Part of a small language model's weights: 11 layers.
Each number is 500 + 50 x the weight over its row's rms, rounded and kept within 0 to 999. Layers, rows and columns count from 0. Numbers have three digits each. The size before them is the row's rms in percent of the matrix's.

# layer 5 MLP down (transposed), 2752x1024, rms 0.0193, rows 1211-1244, columns 448-511
103:489505523438520554488454395485535480485543548397430575608527524544440473486550551581475462428498538493464484509525439503485447546544494508425574495505531585535506400535578463510574642532534517
102:545495471534504536550557452481496555431589489550513564492495571498432512485498448515545534580554432443491584513532492491401468500424502521467437472441548440486508420526455506407526503481472400
103:562441476471484494546479556500462482413401509507494560511495496487521521560406543469541426562473545540463495522470478617417520458577521533570424438559602458604467548500478527483397507561512464
105:475497584501464535490540560511433496521557457471500423550430476501605600516481389481479520414507496415499446558544498484401456542622481508495488434560462520480520523405478531468513586558506467
101:517508480487442521563466539515545507466550513586449445412497476539492443557527470449458556495507564498494468497505426408552507510566452508548441431479474440556476500651422454580491557464529582
096:506522501545526499497483536503427476517654514371466427446485533563409432535530436554531479484427529532570495553546458510472576436517497517453466452428517439544373473432547499508411527535528453
094:483399481516505495454524510540519476505461574511587513410515484397473486505563511497498476643532542519439487575475537408602516457444568528524507528523506491498533555525648480457520467436460470
100:583490473520520403557450502482470471500556521360502570578576468441516420375516529482492522545487512580521508477396504404522534603499536578516432575489520384569502490511513549471478538496436456
100:504414421445480408539491533601581507549555439495602521522564617591506624467488484496456435485415460465530511512489593605582538511514496554504505453545508484486514585468584498542494506546468379
103:535441472583508549479514548545450512453505504510581528511588644431457522522488624405456416441482521459473474493521559566541456555580428557456449539491418427463520418488528451530465454451465517
100:475529532435511453484515443514481374525439468541579405397491528473497555456524478517545513614476471456465385522427471557486569382478565504555527498562475466473519474480435486427541473486522497
102:564476519565537397519387506540471473511506508450411546456517476527433468460593478557584469573578524511515532484488571524541507537478412483525551547485541530528604447476469511498565472510529484
100:511551497604547565470404444547449505568384514518572435493572477486501471515416428449433599563538509489498522566528498464467475400442565508479501478473490550526435478514571552450466535489519465
102:561505496553500452544514461568374512530574483468515542500577508532474438477572453414577497534461494388572532618610508498502433518472538408536438454531489529534420471533520439493537519526533613
098:450511527405497564532511545447539533498478414488510436483538453452436470517465504431463467567509528580528479476584587510515437540517547438508536535435476522449488487571464481515449522541564522
103:568493544468598491534445569536469477471468486447469458506534593482499503586387504547515535485390477523469617572477453442512546542463576423447456616575610441479566537541583513497511528579489563
102:517498581517462537404464513480403510578520539436435473490505426504502577518544462447550517569589496514490451571446537474540491509467454469463467536556507548445559505475547530448495567536437528
098:473462433519575530488583490410493482534481399498484460515488527465548476520474485544495561493552481610551499508492490562480528508533475429464488423520523433574426516535435586425527558494549546
097:470391444526512607592544472502487540521540460461493552614517450486468467532585584485532484556483561613487524508471421438503484494455487485458454528396530510514490498411558521479383503634474507
101:428505417474474560522525452469617460522519489566404454506477515372473442529526474569539502519527436508448530556484450457469518503498445511484476533502530467513462532485517504501608525524489528
100:543544484492519438594565458528512529541494479417405550502510570521533519546571410444444509586506549506479459467545428471497558497547522437484414452523506449558407525494544500520440531529466458
099:488507469455420562529503531560440431540491466569465508593442466528618488501441464455495341441496541506536522465457500524465444422510559495488587529535516503479488453500640550536489507563583573
099:547465403517391605551489476515487480483498519497432522448525455512505606486507506427490422448500483430569463535483508442540482604622464412473481468503425627490457463559529456430420495494407458
095:494519505539508518491576546528516467495372477482421549496473478479501488478567538535446532567481472488430531588528513490431517517504453549510426421555435524550538525498485516488552568489430490
098:483492454477496605485618457509449379475468459560570578482438493416477536442520499556522509572506469495520543558506493483611516427511490531482482559478517604486482490511515474456605576560548575
100:545509482496500548476514550504566471495488543540569447479441574519505534602442490488433523628522502459604488575429469484468511534532538553496419495533450445583494486454474575470583514451539561
093:370566527498406524507434465482474497418512507493404531512362439509529461515473530528420541479565493468445467457493490537508469421512468467531539438513507438572530554510538529498359431505490478
103:523479545447439570510551435550433517582499560549563514375549486490560492570409470544558539414611428560491484559554514471491547424656493551467505472534547450587548469530442504505499573545525382
098:455495393476413439557538480516441482449553491562529473461466532466553440463489456451458625458436438518533520494491550456466562575473466410480499471393509517518509427497492533584475498507516524
098:476522536571449621443443493528486568409542512501476545464558551497554493502482411481569537543568525476462507423455480428595473557552492528445517416435462542486603565576456562450434443494602468
097:438454504440404536506490549584478567557516477462470467466489532506582476487481474452538553452547534561509395490587424459470551494515539447493551428581500453490493495589420509439508518471479471
106:579516564475525514499500478536540504464493538545433450483571436457518482610532418435483448433477517524508528601456548460530462523463560478516487507510574427504527534489646557518505462445560461
101:485498439542487447472508465511532552517608475540495471506445517511466508508467508499409524441445480537382427448485539529476504454468457550553551478527539447550482497528469403537596428486524434
099:498503526396518405360509650480651553532433487529474545512488475489461527523529582414541515493415505535462546481465584483410413472488509554437510459468512390501409522461430541461521437534504509
# layer 5 MLP gate, 2752x1024, rms 0.0216, rows 1212-1244, columns 448-511
099:468581412515431404502430488512524606511475535530469561487521480397558498483497407540546614502544584510461558464542393553612491478481467501470491530418477507526572531423515449484488484448510498
100:476468564573486565542503548511508469526448559562495594465539473456388451546525549477620462495491465534515497450473507441500496513449476479610478476574424517494502570519533489489549455517535592
102:525532516465440462465577496629528437486436586435559518497510505514492421546497503576484535543502493487356532529543486511541478496494512586428539456501552486386456541479455549546517506469375509
101:408448554444440507567489493546594453506436478475461411545441588489446477467500422465460470396443474473479490533467568418418463485554516494441516509468444547407526489433427530447482466588441498
102:589574538566489576519506547480576440518446494576534559459510560478459481511459576473575563486484581609571520522485554423502589523459460583459509486489536464586480539390516528526501476468500547
097:514429531441494604512572516502577530561459469433458525483477486502528447557471585510499558496573519476557587476470510425560529494488489424495572569573517405563558574590499510514514502495528465
104:473485511487510548515439534461501581491550490502454488489471502517564450515457483429489570502512552569517549429449414440468588413500462406483480572471591493550506458555480536497478411519395547
100:474554514509470481519498471430481557484519546484523512476461524611508473452441560538457523388522563546599464453514579527483472519492487515482483489377535565383565437575538531520435622578499562
106:479459473601489474510449557479500544534511490536452541482446434507483413524431525449492451502516444494516551595484526560576423451521390532512436528485580491468458475542387477515466469567498515
098:506535495520518522539547456488459611565414523469477443666539462451488493526597439490563501505534505444540412492468507431550470516488574436496466442477524571475498508511451484548513542502490532
099:506539534566499532562437562512416568528473549530463471487517476522408548466591607601534473482523603529493463521475558491509520541509491464480538531543458472492591588457546595521453459514535508
100:534496529579469467506536507477449449454504413451600514525557440460457498492501540446492591552502598506558588465521545478445382543497482518477601465511547564528517426553554483458490515518507490
105:512544530431511491484490477579527531510535427590548495455530533602558493409459601514485500435559518484486545513510510486563496442555556458477447451501499544433566435536531496528498515447467558
097:517665552437554598534424542523538494517452585470519499431390512445570492439511543560491586542481419536532559566453454481507464530434543509424526544497611499487528484437551464496459473601502411
103:537470493479544548489495474414566492543436537519541473485540434453483593468555448456406535452542365461427515449492488519540587531497504509508567425434486521424492453502591498542480493545467506
100:517474434491443483508560563472605413433538501401502484487506473574537478583413456502471519471597465500443417502510481407524533522594476597565505481550516587556563547458535427487595509400498482
098:543441529491515536504584589439447566545518475468493452484485440579495419518484550516479478521482493501396508495507448558540460442492510525508460444544539510529523569533448444498536525394480438
100:611531459467405436470462518442455461492487449561556456498604479541530469514532490511501488513463526537534540497447524504547407454552455501424538545467487545584441490486585483513498405419474551
101:458565450591494517535502476505446572510460493504396499579423438504473508469539527363506521453526564469510524486545442533465504427491501484473459473503515439536585564663538549443415432488558480
103:483543511525559387495484465546494399554446505506501479545439483474639528513562439525511491554560522435469490629536580469471521450545446455571493475421499436484428591563392497464486593526527506
100:425484468470479528572485465474577522503476523421416563483504490456415450505529468463488432456526516436510483497472414571463482473542440508531439451555485445530553404571527543516550471539487480
098:435445555437455482512464529482514408500441485434560445465509554512452451484501542533607528617552438539425479479498494474424500508454544618518518564532545462448443626472566489587508484533460542
093:505375540470522500521410531566511525593506505514571419632547516571443492478455440440551476489560526545602418546496467409536456498415521497500459503521497564578418475508510523631420579469455466
100:445521509492474446498571409461505511517524452482455481511520475542526541460492608460576488527531490471541567525500434529554509428472526440520505522443473612560405442480525426453498445512460420
102:525525598576506470600487513461435479615570523406428452597521525607432525508557521465477402484467499544524599588487520459546469468466483428534551502533548538452569444468502602492463567531582573
097:569420502456492502448503532504556411482542470566558434478493533486427490490489481502526568449473508561504522485530513383516561497468479469494396458477549559536515481415520527541566613478553494
103:526534558543437475465515455489345457493498469552522566490497471487530547537589525439548552542405463473530488469432494513485555474509471461525536494542491578462518461508518488504537461472387580
101:406476492583467556476446458476595516513540506513528587476413475453473431441453545519504520515454482498447495442512516511511597505440533507450507495493470433510590531436535522565537553502585520
099:521458576457406465464487468511512481491538462484544387544472486490533567524454529570490513563546499536482493520493432506400529557475553453479455421542584528574472434465401486535486454531500591
097:573571590541529432547467474538482575475590447462489527476564505537464487455369534556524457531478526552515449517549434359517535565511432489504576402443433432497569372565386615441463524496517537
104:489504491554472504478548558485506497497451522494437514524466562499538492437523506484523512492560544485599457518569484508476479575488449604481461564576550500513552453471484570573440437453459517
098:387602534494451460533433501515498431547446478509562522506548468518459428562498525526503475472415548391550427566490554552546538494452421500503533474420561499433517490504535564463483529432405514
102:554505555415489410522448544460546404491459587498471465537589481442463479517503500471609448457558466496499459498518500480461501530521517568608449473519531485544544498457505549543511417450588441
# layer 5 MLP up, 2752x1024, rms 0.0222, rows 1212-1244, columns 448-511
105:478422511496506498477548406419513439571462511446567481469479496530464519495472578530463374483616555465463531489461530426450536520459511462400434470575474440510382501542521518512541588524497440
103:553344397499507544387512506458517585529580548415492568536470470486418480468506470514470499486453530545442535522523411494464443526483462514467513512477518482518510428523450439495480498508513499
103:528517584478536565500487486473461459558476470498543418462469444508513526574511506532584491596443582478527607495436590510519462564590489475494573510593482497505511452447506542482499517548508586
100:520502549472489515485514415514562608542480554474504517478531467472461465498522538482494606492491513500484513533448560448428538515595539540525456497513486482479577487436485509571577486473509550
099:517395481438460484489501529506549472482497474556510570499446482565541473526511476463471567497478507504506505446501540512539418529541501457416469439533466492544504515438478553478421502568502569
094:523565510503480478512438484503410476450420557483532529487541454479521494481447528424516430491455417549519590520655439501475536531518511440555527479498604554480532461465505531421443521502491474
109:472489473482485529512460441552527597480472440507638484383471509484437453539539502546477460536493449507500508514479559407473587599527496585548542463461392474529529602519463558485524522504546461
101:488501468489452533507551500562425410436541515402555618497480529509470521497551402489518518422492568526525462535487551478496510501534471575441494470443523594520502427594542551522530534568458554
105:498387529547410420492565424463517565444558547546473424504472524560602523450540453470540582568608517584474539547525529424423472470524504464445483550460481570476534488565563592455453481413462544
101:541502532534516461526527496448471469478468516397571424466516503499488545511485484489491522498456525498511417514462519501463512455456501534491490508570537429464558448529403540433524438436486456
101:535558405485512416448433547463427472569452478560461493503410467379549464494478394387513564491509370496541506545497476501473550380608539545502508475476550486557436532473507371464489488528520537
101:472548497476461437525529557449424491534531489513504570491529464632478479397441501439511465448449539605531482512458515550470518602452461492467488486503438478368472427565484439513475521442569495
106:485488512490511477519581522487556561488471489481571488508499536525483455487574543589512543440615490449562435515429438525522449523470524553459412374515500507395539446512481382524469467477520592
096:519454556456514491459477525476411447406484431490514543435581489466507642451542564467475434442552460537454557478481397459511483483494458520469493442587498570543484445427497466493492554434395451
102:435578448482523547573518563531447572587439507514494536449496466529573459537457584448585365490487520533587583599442450574494520463525547466432450506511513456534486545479445494481600513569523452
103:521444441522557519581491553483522487534476513415570559491483549509562517516556564508400494465455522449505485481567497395550441553493464509478512478553517531517535492507462474512462535406507472
100:453521514456468588560402478437503541522464503513435570461457505577436505501552534439487453525533485544525505380461544482460522504482527502484430531517449527515504456469470460502495471564493446
096:461565486468549530450487488468522467478526645456494367477474516442476501496466462481507586463470516461449360487480532497502513525542473463523517514590464476442580547498431542476564427584463524
101:361526453588445518502517541550485486471463535481526465501503466520461521442524432481524418528460418534453502463490462433469452571445418515485592543453536465529477510506468533424480606499508459
099:517491535521514469489494424477449454474466507532642473470593351548447463480568557504498515596511399494423534542510465532489490506519484479444628555525524471542534432486424590428556456392587550
101:525482496495477504525501504498464466487537495507539441553501474547574497502500539497471625526452495539511480514449459467498544521462487435604526514489493417536554612512460570487478598559566559
100:590563494443511520499438593454405521561487567374486496427532486396455601524485554510515519520474591477445549478471502494471648528422520469510522462451521480558443405595501468486437468465571444
097:512515448509589451541559452508499516520483529437552539554559522496416487569526502480507468477525530511500552527543465389559401502544481457469535483533564528506673520462452494514509514482415463
098:550607377543465454447490546522512520456451444414405480503495435579469468517572466449475481536487547416434487409467456523389511541576530468541501535536481401540471447525515557536446477511461531
101:489542465473517595578515438522574537523495404550531550538462541559472487464518406503479505490520502495564496522573555579464504578454523505518492568583468459483494496487529582474523557572490458
093:562581402470464472456449533544558538536488588491563472563475528540437477499515401513586510573533482545564522511479511470488429472566536529519504470552507524528497580552483483486591605531473480
102:391523451531474529502555445482541550474479537525460487505493539531421554435488552436541467558507448531432485545471526549454488506445431517525533505514511507529483447393500538494611534425420496
100:532436520495471496519567497531553621457474470452473531592466413555536586501537428488532383539411548491521491563488422548494480457537513527608508532458572537478478522609417594489562409520495564
095:529462451481399458506487491569485588414497539442485507552443519397442480504528566409478535474475455515531486447481501473414490526549510506506544518494578532520455439498564494521549522536480452
098:491473481525455543463499525430512493497535564532464544522531490546448543498561485495495509523529474475487491537597501546455443496445529550505552446510491507463512608437560465550473515552603506
109:424487495449614455513511432487423565460490398469533422425452585411463449482530508576581550496563514473505498516419480576507503503540544475536484541537441471447511563493485590453581573561455487
101:541528553506513570551540534520444547558481487441487501423495450488571477445478522486476517525466495413515467469505511506562447566514578588513494552540501543506399614546446531470505558460452489
104:592589514614430578516398425567478462464450514446463564546479390506465463512445522434556502453511496574420400480541352412512482544397483519520464513408542479468422465618546546493510480588506460